config.toml
n_layer = 8
d_model = 640
n_head = 10
n_kv_head = 5
head_dim = 64
d_mlp = 1728
vocab_size = 26634
activation = "swiglu"
norm = "rmsnorm"
norm_place = "pre"
norm_eps = 1e-05
positions = "rope"
rope_base = 7850.0
rope_fraction = 1.0
qk_norm = false
attn_scale = 0.125
bias = "none"
tie_embeddings = true
parallel_block = false
init = "uniform"
init_std_qkv = 0.0242
init_std_o = 0.0
init_std_up = 0.0242
init_std_down = 0.0
optimizer = "muon_variant"
lr = 0.0071
lr_mult_o = 2.0
lr_mult_down = 2.0
beta1 = 0.93
lr_head = 0.00537
warmup_steps = 200
schedule = "wsd"
decay_fraction = 0.503
decay_shape = "linear"
final_lr_fraction = 0.0
batch_tokens = 65536
seq_len = 2048
doc_mask = true
train_tokens = 654700000
steps = 9990
dataset = "wikipedia_en"
Each number is 500 + 25 x the weight over its row's rms, rounded and kept within 0 to 999. Layers, rows and columns count from 0. Numbers have three digits each. The size before them is the row's rms in percent of the matrix's.

# layer 4 MLP down (transposed), 1728x640, rms 0.081, rows 975-1001, columns 560-639
100:484496480512511509524472479478480491512503524479489536473453481540490539481518520498528484534471559488533474514513483455527496502528515486527443488504520473527510587482470516531520497495498506468475498524495479499505455576460514511504509444
099:494533502526528508477564515531499512503463495507454522488476477493494510508511484513552457518477478544509525503543525583471492551516490486528480510493531449499515455499545517498500467510480541515497520495463541444488501474504519478510509546
101:477479528511442497467477464464515520486534523518460515504497507491510487490506462501508510560495497478549488530516494478511492515520479501508461468486503504465538503466471511499493517527473499492461447530522489523470509547482463452510487494
097:548440500510552434470514522506536487509498511498514491474518489493509488479508503504498487481497522477554523504519503514516526480537504490507496515469469494478554516541490514442446460531510525494470501496529501517549481496503506424454524504
108:488506486522489539517490488486499538491522462485498489541527514448489509476478477461453472470531514480456486495475506470476525486486455488524487486506488527486494438512520439518505503505482455487484465519507536508521488464520497555491473473
101:502520491515512490524524492498492508460487499532506511510521522512483511521545513532480494511537499499511433518501521496521537499529477512527512514513517522502511496544446453500479508519530481513544521520512467453505512524548524512528477492
088:481499479454535497511451477447458474545508516509508509543473515505448497528503533524455517522470491513508512522507529488464508499483500530513498512499516528482548463494503528467510478529484483514477534499494503483524496493498431508495520477
105:541529492503500481511476501536468478524512475535486491495528482525517530504513506511484528463500493494499481460499475528525530523538505526493476502502476520514512540498473532457449519522474500486499487494493534511452491487558524526546543483
100:503513518521488514506561495531467509524483527481524485520528507468528530498481497467558527537461452534464458499471515489452546460539488517506468505484541474472518487483508473521506496534495482463517479479554505476463525527474502499541504524
102:534488468464477501513492466462470498495478522489456465479510531491494479460486467504480529517482483543500541485523500501522546536456490535517496509484458527495543487461523583492490509550550508496517488486482540489537496532488481474488499525
099:525537481512500483510418500498459520539485471512497469446545517486526452481565528512503509446497534485462510459515442477469547515590512509475482527530492486499464490471482529501510465505489520514486510462500507544533458514489494503486512499
101:512528470490494492461477492519471487490455447497453484516502488534459504496508526451505478477477533512457517467500573527517517488496490505538499483496485482491518559471541478468522494486502495502529471435508517537555474497489505498500481539
097:549494492490503512540517491464556504468490491479523495544500510500529507463499509446507510482476500512508498477492595504496465514504482518513471505534502474524504458495485545484505503535454471529508489535503493521480522485511501515532484463
101:486483530545493543498534510497518478453486502526542507496483471509512503483547509485487490539471463508535460468504458469514531508553479526509517493491445490536508463559528495523493514512515529500571479482491532544537511512471452470498500527
094:535491478494514503512559508484574494491461517521448527531505506514506479514517491493474534533498493468459529511505448501524533499521490476495502473494483438502491477496452528496493505500486458495492505465510525486468488508531495511497520510
094:494520502501517471516546485502488519513490486474488488487506504511500495490502564486464507476505498514503490490484548500505465508490492490518493505492489445522450485489494512497493504538493460497495490498473496465507486491480503521497489496
092:528481509477508500508494487475463452467552538498555491514505460522495512509470531480497495523511481456497513479520520468492496564504497489513467452489531487493530532529538544489471549541494490482483523518530514500546543490526493491505507497
095:524492502509472522510531501536477487494503465512510504502482485522499468472495496434492482496514482529461524534547488497502481474501491528489526520510562475504516534485459472524477533541511485483516483515487504529524479472550479488525505451
097:488545516529526549495444525479506501510520516541489516499469494510537520483493489477496510484478514507505522508495482496502528527583497457566552525489494507547506544430511500497462498527489484461466513517518475527489530489527548457452473518
091:473521473501485539520444490463491484533497514478541535504524520482506531514468491551530488535544487485480484475539551502494485486500523489487482511525489481546516413511472518436501505506501500485521501470512534512538483468505432464479486545
101:484544491522492517535445524510475465538483484492500495464501486520486494470500487516508492497518499515508501506468499460455497554566482491509492465484473525516517528542494509504500543537513510456535494472493508494491512534462483494516457441
099:506490511506474512536497506527489457515484470464524505494503491547491536512446477490477508526478527507503553492503520470420508484460501498511501490450438504529488478521499473501518528454476519496525516533509540467467491503497463508481521460
091:496441472493505514486542546499530517488486545455490490471487558508511520497527516511482521497515447498514484513522438552478534494527518483487500478520505472518470479478459480495449508465501487510516504550490475452456470521516462435505504510
101:501521509512474547494538489479479514556483502453516501487525501500473534494462511529441480478511486511450501529495498505479492527499493500486526505511496487511492468496496485495491484479525512481459514513482487479533498502502486552534516558
098:528525500524516531488465492491445507487442516510508541530468531535471470543470525490498461450466550507527498454520455451473510527515480501537527548510492487461480484517452520460477531470459527528474470496535491474496479494518534505499498508
107:510515482536527522518502476498518498466479531485509520542492555501475528496461481506497464467462510508466485519542478501500495552488519532508481479479515495528509457481546519478521480501498481479515514517495514554496457472447482512510530522
093:512471465521546504486518495519497473505503485495504452478500505514509504482525509505448509457510490474521506493502503519515531512475464540468474502463504491507519511533468515516520506499534512514526504466509523509485567472524452485495516468
# layer 4 MLP gate, 1728x640, rms 0.0672, rows 976-1002, columns 560-639
098:463500566486460525502531472484491551507510483506493516456528497530484521456491504515475571512494475516552528491536480535516492447509527494556419493478493465503542512466482518487522496495523522492502498484521514515484530470491505524501497508
106:465500505517525505516499466503516438486474473530477523527463485446538518509500435559497539512525499484524504485530511461535549495510497491481494482493481501479523494503465527510480518517494485473506542432483520499500519481531489498492499480
093:465518452502476471453516509500509523548484508537486488488477491536487497498489502534524533508488481492553528488489494529458505505499489498518485528505455518571474535501484489508463496526522509509473468497456503491506462456503508534512525500
102:507559490486505518469471496489477459517511494484498470488492504512456485479503486498458527509520506492494540503542499550469514505517525495473419509541486455519514456451513492500505492519507501517509472515503492511531454465486518495533482536
100:480468491542488546504454510457463475500510470498516500517506488501487491454501464484526493479441561476520502519511488500460496515489423490478505472535513526449493506531505523488508508525519487527503486508470512474500547509493509499477478475
101:491526512522500506498546524542468458531494520473512484496508550511503493496477437468515516494503496481494488496451506481497493546530476504491476510540513487488502542538470538517506524509513521513508466522483512527523503514495491500479534553
104:523538459517502490478473477470509491489517514484484486482495483519506528494543494508527500503466481475547510467512478478520502493490462552531506475497461478528513539483488514485502549494513468493512488533483522530528540503502537434502510516
099:526485485524484547513558506514489512512565470472462527519485512475535512520479515509509509483487469471506507516480504525487502475514524489501517544505486490519497529566514500536436534522459457514490471483476494473525516483474535487474531517
100:484496544468464485528574526493518471542495488521489466502543466461476535531532501491504522519516504515482519499516494460557499500501533485504487488477466480512518499555483498471555506540490510522542494477495537509499484508515489482520520466
101:475520543458466533475474538506551513501540472532480450507505516475542469499481518480473513476498463496510494485477507500486474520557530486490513500500488495446522465528458496506510450484524511498501518510469488507517491495481500461455526512
105:502513501485482535508496528531541512455481523477517483514490517520515507469544488517516470516517491483486453483507478523489518459491530494487510560539501492516514529490495477511515489501492481509514441502519490495442496486544510517479478477
097:530455518488480539482490492511506491490509542539501514484492529528511544510520492517506478459456557479504466516491480519505496554536524486552471473470482521470489491534497494486477475542527488443475483515456469460506490532499538496485473469
103:522497500510511516497481443533479540487495470476509538478531494508454491528506516512482522475539482514506467501544509515521500498500453460535535506498521482472465528465444489521503489467479469515519552479496467517530503474466477521497504480
096:452501474501508535503533512509527492502510466509460473473475523494455453527475525517497464457529496517512507487475515555501497466523510440523509511518468524485496475504493540535482471495505518478520528485538498489493506491494511538511478508
094:487496485520472507500517494501518503485516512496523477511509529522490444489496460490498497498480523469510564476525504494498449483505546514511508487513529500527513423492480507475462521470510548584480462512495532527542509523534545462481520525
092:481485467510490483500462490471493513560516514494488503528494534563487531512496507524501474507471481500484432507505541475541543512547514466461464486519480511554495527450518476475506479516497502513506504492496531464487463467524507466535489536
089:517487534510517476504498453492486535497504522491470489516552496463500464514504502521482465474545503479513493450483540472492529483513576494523463474504462506530438543502487512537505496511464537556494491531509487521498557531523493516566487520
095:514502546495506514523533507500503502470527503514493500552441501485487482465449499447499512494503484520519471501474519527477551481486512509490531507512509547526522564522469530539473531451498468507456529530509506554455523490506500500543484489
087:543508498520460500481517527501501489482493487516459524541498515491535535482521479512518506489502497493538502515499535493484513466531488519506518459487483471503514516544489499503473480495470521444493525501499505468510468506494509491509498528
101:472512511524531507484550502507505503466532501502509523506445489514494475416492510542529523528528466479502504466502493489520488519476503528510521475513490495568523527528515477500507536512511507484496506528507525543469541492541446493443499502
097:470534519516464499462500500475496499479503507521470516432495496503484524538510474473475494475507480504484500521489544516485501534463475506462511486546478543501518465495471449520511478473479504476581475525531518503520497475488514486492495481
093:498439470511533508516487468558477527488475469483479533503463540500481538515525469462498513466525493547461464501487494509539547472512515528482501482503538492489481505518516491482513518501481487486511525482494497516545465538485483463507481536
098:449545505498497506514510482500454486518500532479463526500529507456527526486445532531546515547487487496528469503496500528508467445470503499434483473502530502514512482533483463446473496514499487475492566475491466525505503484491493496482546526
103:497523472473490516516510513503448478520536491505494475459543475520507484507505525545497496539491475480502452551504500453502508487502532490569526514494479560503484478530431531441469521463533495517500492471473533467482452521514530493503522476
107:508483468520522527521486494503493491503504504530536488462495477470488501497524521489471488476445477489489492462487499478503464495478492504473523525465527509485525487515470520481531502462488538506523557481453486538511524525508501561530516489
099:486506504472489487493460503459493501480512475538499429495529521489517488494487479490504488420518549488516491451454518471470475520506496493498462530537501508462519525546477498534478528491498488517482495477509469504513500486554491495564479533
105:479488490463561534529489480528516437455514542487541470518522558501511459487513510511477547476501471487514460545540497519518500511469489514509469453490541509530440542486501494540490479536487518506470477478472487494544470526457487484506509490
# layer 4 MLP up, 1728x640, rms 0.0697, rows 976-1002, columns 560-639
100:454463491479492521490483473495533531530521512492522547502533524532494477474517550480453541535498475489516514488493517481573508460555546486481467547472515518491490517501500525477509493516514521542478529427544460489471480523479512503489515506
100:469506497542510483475494491527507440469481455516427544489496504486520508521505466464522506507513527489521502520485524486468505506492513523481474489526554502466518517493448513502488471502489487483518491450475499481488465465501506491484469507
098:492489455517534482474455468479514500491515478504499453485579541506510508501523496488513481492504515501506506543463576527520484501594513514483497477476499486490455511478474531473499492536461521464492451517453522454535513509461478457514522492
102:513489504515481483471515522522514541486456492472472481487510486522504535514468476523507494473449493516543465506539518509508472495486500547535528525497517523478501503518508487500468493468461484479490531455480561509459549561516485480481550490
095:522509475521523520533551509503542507513494489499483440490552538511457521504472477486490493476528508478511473487515468535484524491543509519515510502449509481453523507510454493503502484462490466483491542554545483493469527470515494513538470489
104:475500511510506477500508528444485504495512470513542498481480496511541517516503509513489478507495555500531523488524491480535516486519513526509496509474430498535498429460519523438482475545475502524456519485507486474507484482548488500526465465
103:472523523514490463514483475551491506528498527510524486476495508491540494507513520465485489512487470534471500478502487499517493509566470535506507469494472527496497487497464572505528549504490508446504518509517507517498538530560501500516482515
098:510478513477498496506529481478505539542484537488494499519484509467455504485470513496499486481513526541508546469519517513527497514532473502514488503488480503496476512505472532505494499524472493536523468474486487456488538490502484495505493515
099:476480517453453447510572564513505522482479524538472461499576496476480505467493505471477493516528489528492505495493505505530520527517531513486488479454481441509517490532464516504493484538508499517544482506529516429491514535528513519533550502
099:481475531437504515521529531476530476495468505549474462477486541484503477529500503489466503511530505473517499498487491502528505518583544476505481534508493476489492477468495516511539476479507521524509481487523470491543489477507512490489517492
101:510516512463533463510494470525445498493474506514480484522525485481497529521452522511515457495492503456484499466435505537494502515497518548528538482472498473498494494536532508458486550510536500458486459513481484545510484510479508532467529521
095:477510509493467473452517511498522483465494455493487490494500549476542528539467542532533465481478501489515526509510489473537474506532488513501502505500469508488474511518479538519515498514470492467523523495531513504520501500521487541465518465
102:488503524493461499516531476527505499534510506492508482510498531532476496495475490453482481522498482496489574525495505517502496497513473490518513497517509505478508481538461509520483501516514526459458492498497472538476507498532535502482487528
097:491536557512476528507576505518436512493505494456487471449478501476489490540496476508504470468493489519510521452473481473482500484470438500509463462512474533481537497512483534534506465473470482519490505496521506467510499509487534534465492527
097:541453477469490500495547488510525537531529485517575473526476496458475469501516472550533474468517442512534540508546497486480463470475548533512503526551512520531460489467469499483482543499442475514503536456463491537506481516557526513506469528
091:491469529513539499461514528505485487517501484489507558458496500511514543466494474505436491468499502545489525495494495526517522473511504501480564511517494466485511536550496491486504454526497488518490479527495453490493502520469451495459484499
092:524489428499538483521504535524509439540510512472499458517514481485510491466513513517474507525510476461506473528468487501512515504475469513483493475497521542481496549475483561464492490485536491510527505500466527481508526501478480525483523504
095:508451458475473510508524460478507500500516473525452494514485535496460523485551512481457520487506502521540496474502494480517464507491475520455467465495501501497476523487535481465459471473467547485516487493494483519520507520474503500525491520
089:465481474499546508489539475526497508509503491561479464459476491498499500504498461496493488479509463468471560514520497480542541506505501497521483501458545493479511463499479475469518522478488497506492479507509488496495468522502470496469544525
098:510482487495485518507452484527485518529510515561483466442478506507496508533484467533509495489474491555529517522508513496468516458521530525428498526473525506485496450530508496489493484492488504506499545459491454481525494462471532501511549455
100:490490488543536492499504477488490482486499480522481500518543507527533540505512486538495503502508501524491478506531518484508503515537530506521496494522502466492459443464513506522482541490454484524474501518508528552468490498473501552518479501
090:515440443519549480476503521509491549446499510511501508480482507535516542513496455504486486508514468506481438532517472530481525492551556480494490508494513479508484496506511502469508491521517508454459507458530500529515523536475456506510502494
099:504512517511513523479511451453462495547504516483487491507576489480515529496516508517502532520534507480481489482531515524495507527462472500449517546516485545517499435522506507494534493438515498531536510494503467495501487466501502466508493516
104:521513494558471526478522481500510491507496513491468492487505505429496465491505521521510538499509477491505543481499503496481511520506502535467585478495480520500481492548540493490496535515440502517492511528538505483502514450484483478445499546
106:452482498503501509485473529457511517499478502440487452505517536489461503464510454550508494498508488494508521485521516470527482507492497506504501559510506509539527444537509526461508471522451432531483485513538507512485463488489503490532524519
099:531497484520476472500519503505471546489477475504464493475517469508523506512504479527518498493506503460492543488484484509464517479482510477499493504508479531506487535560463478514521525554492524526478534496483528491504525498491537503537479535
110:471486496503521534552527518518519540505491504483522508499530502527505456482453494484508512475462525495501511495491504520500500507513490500544480492515493496458503550464520483517526510441461497493498520504488506501516521500469476485457483491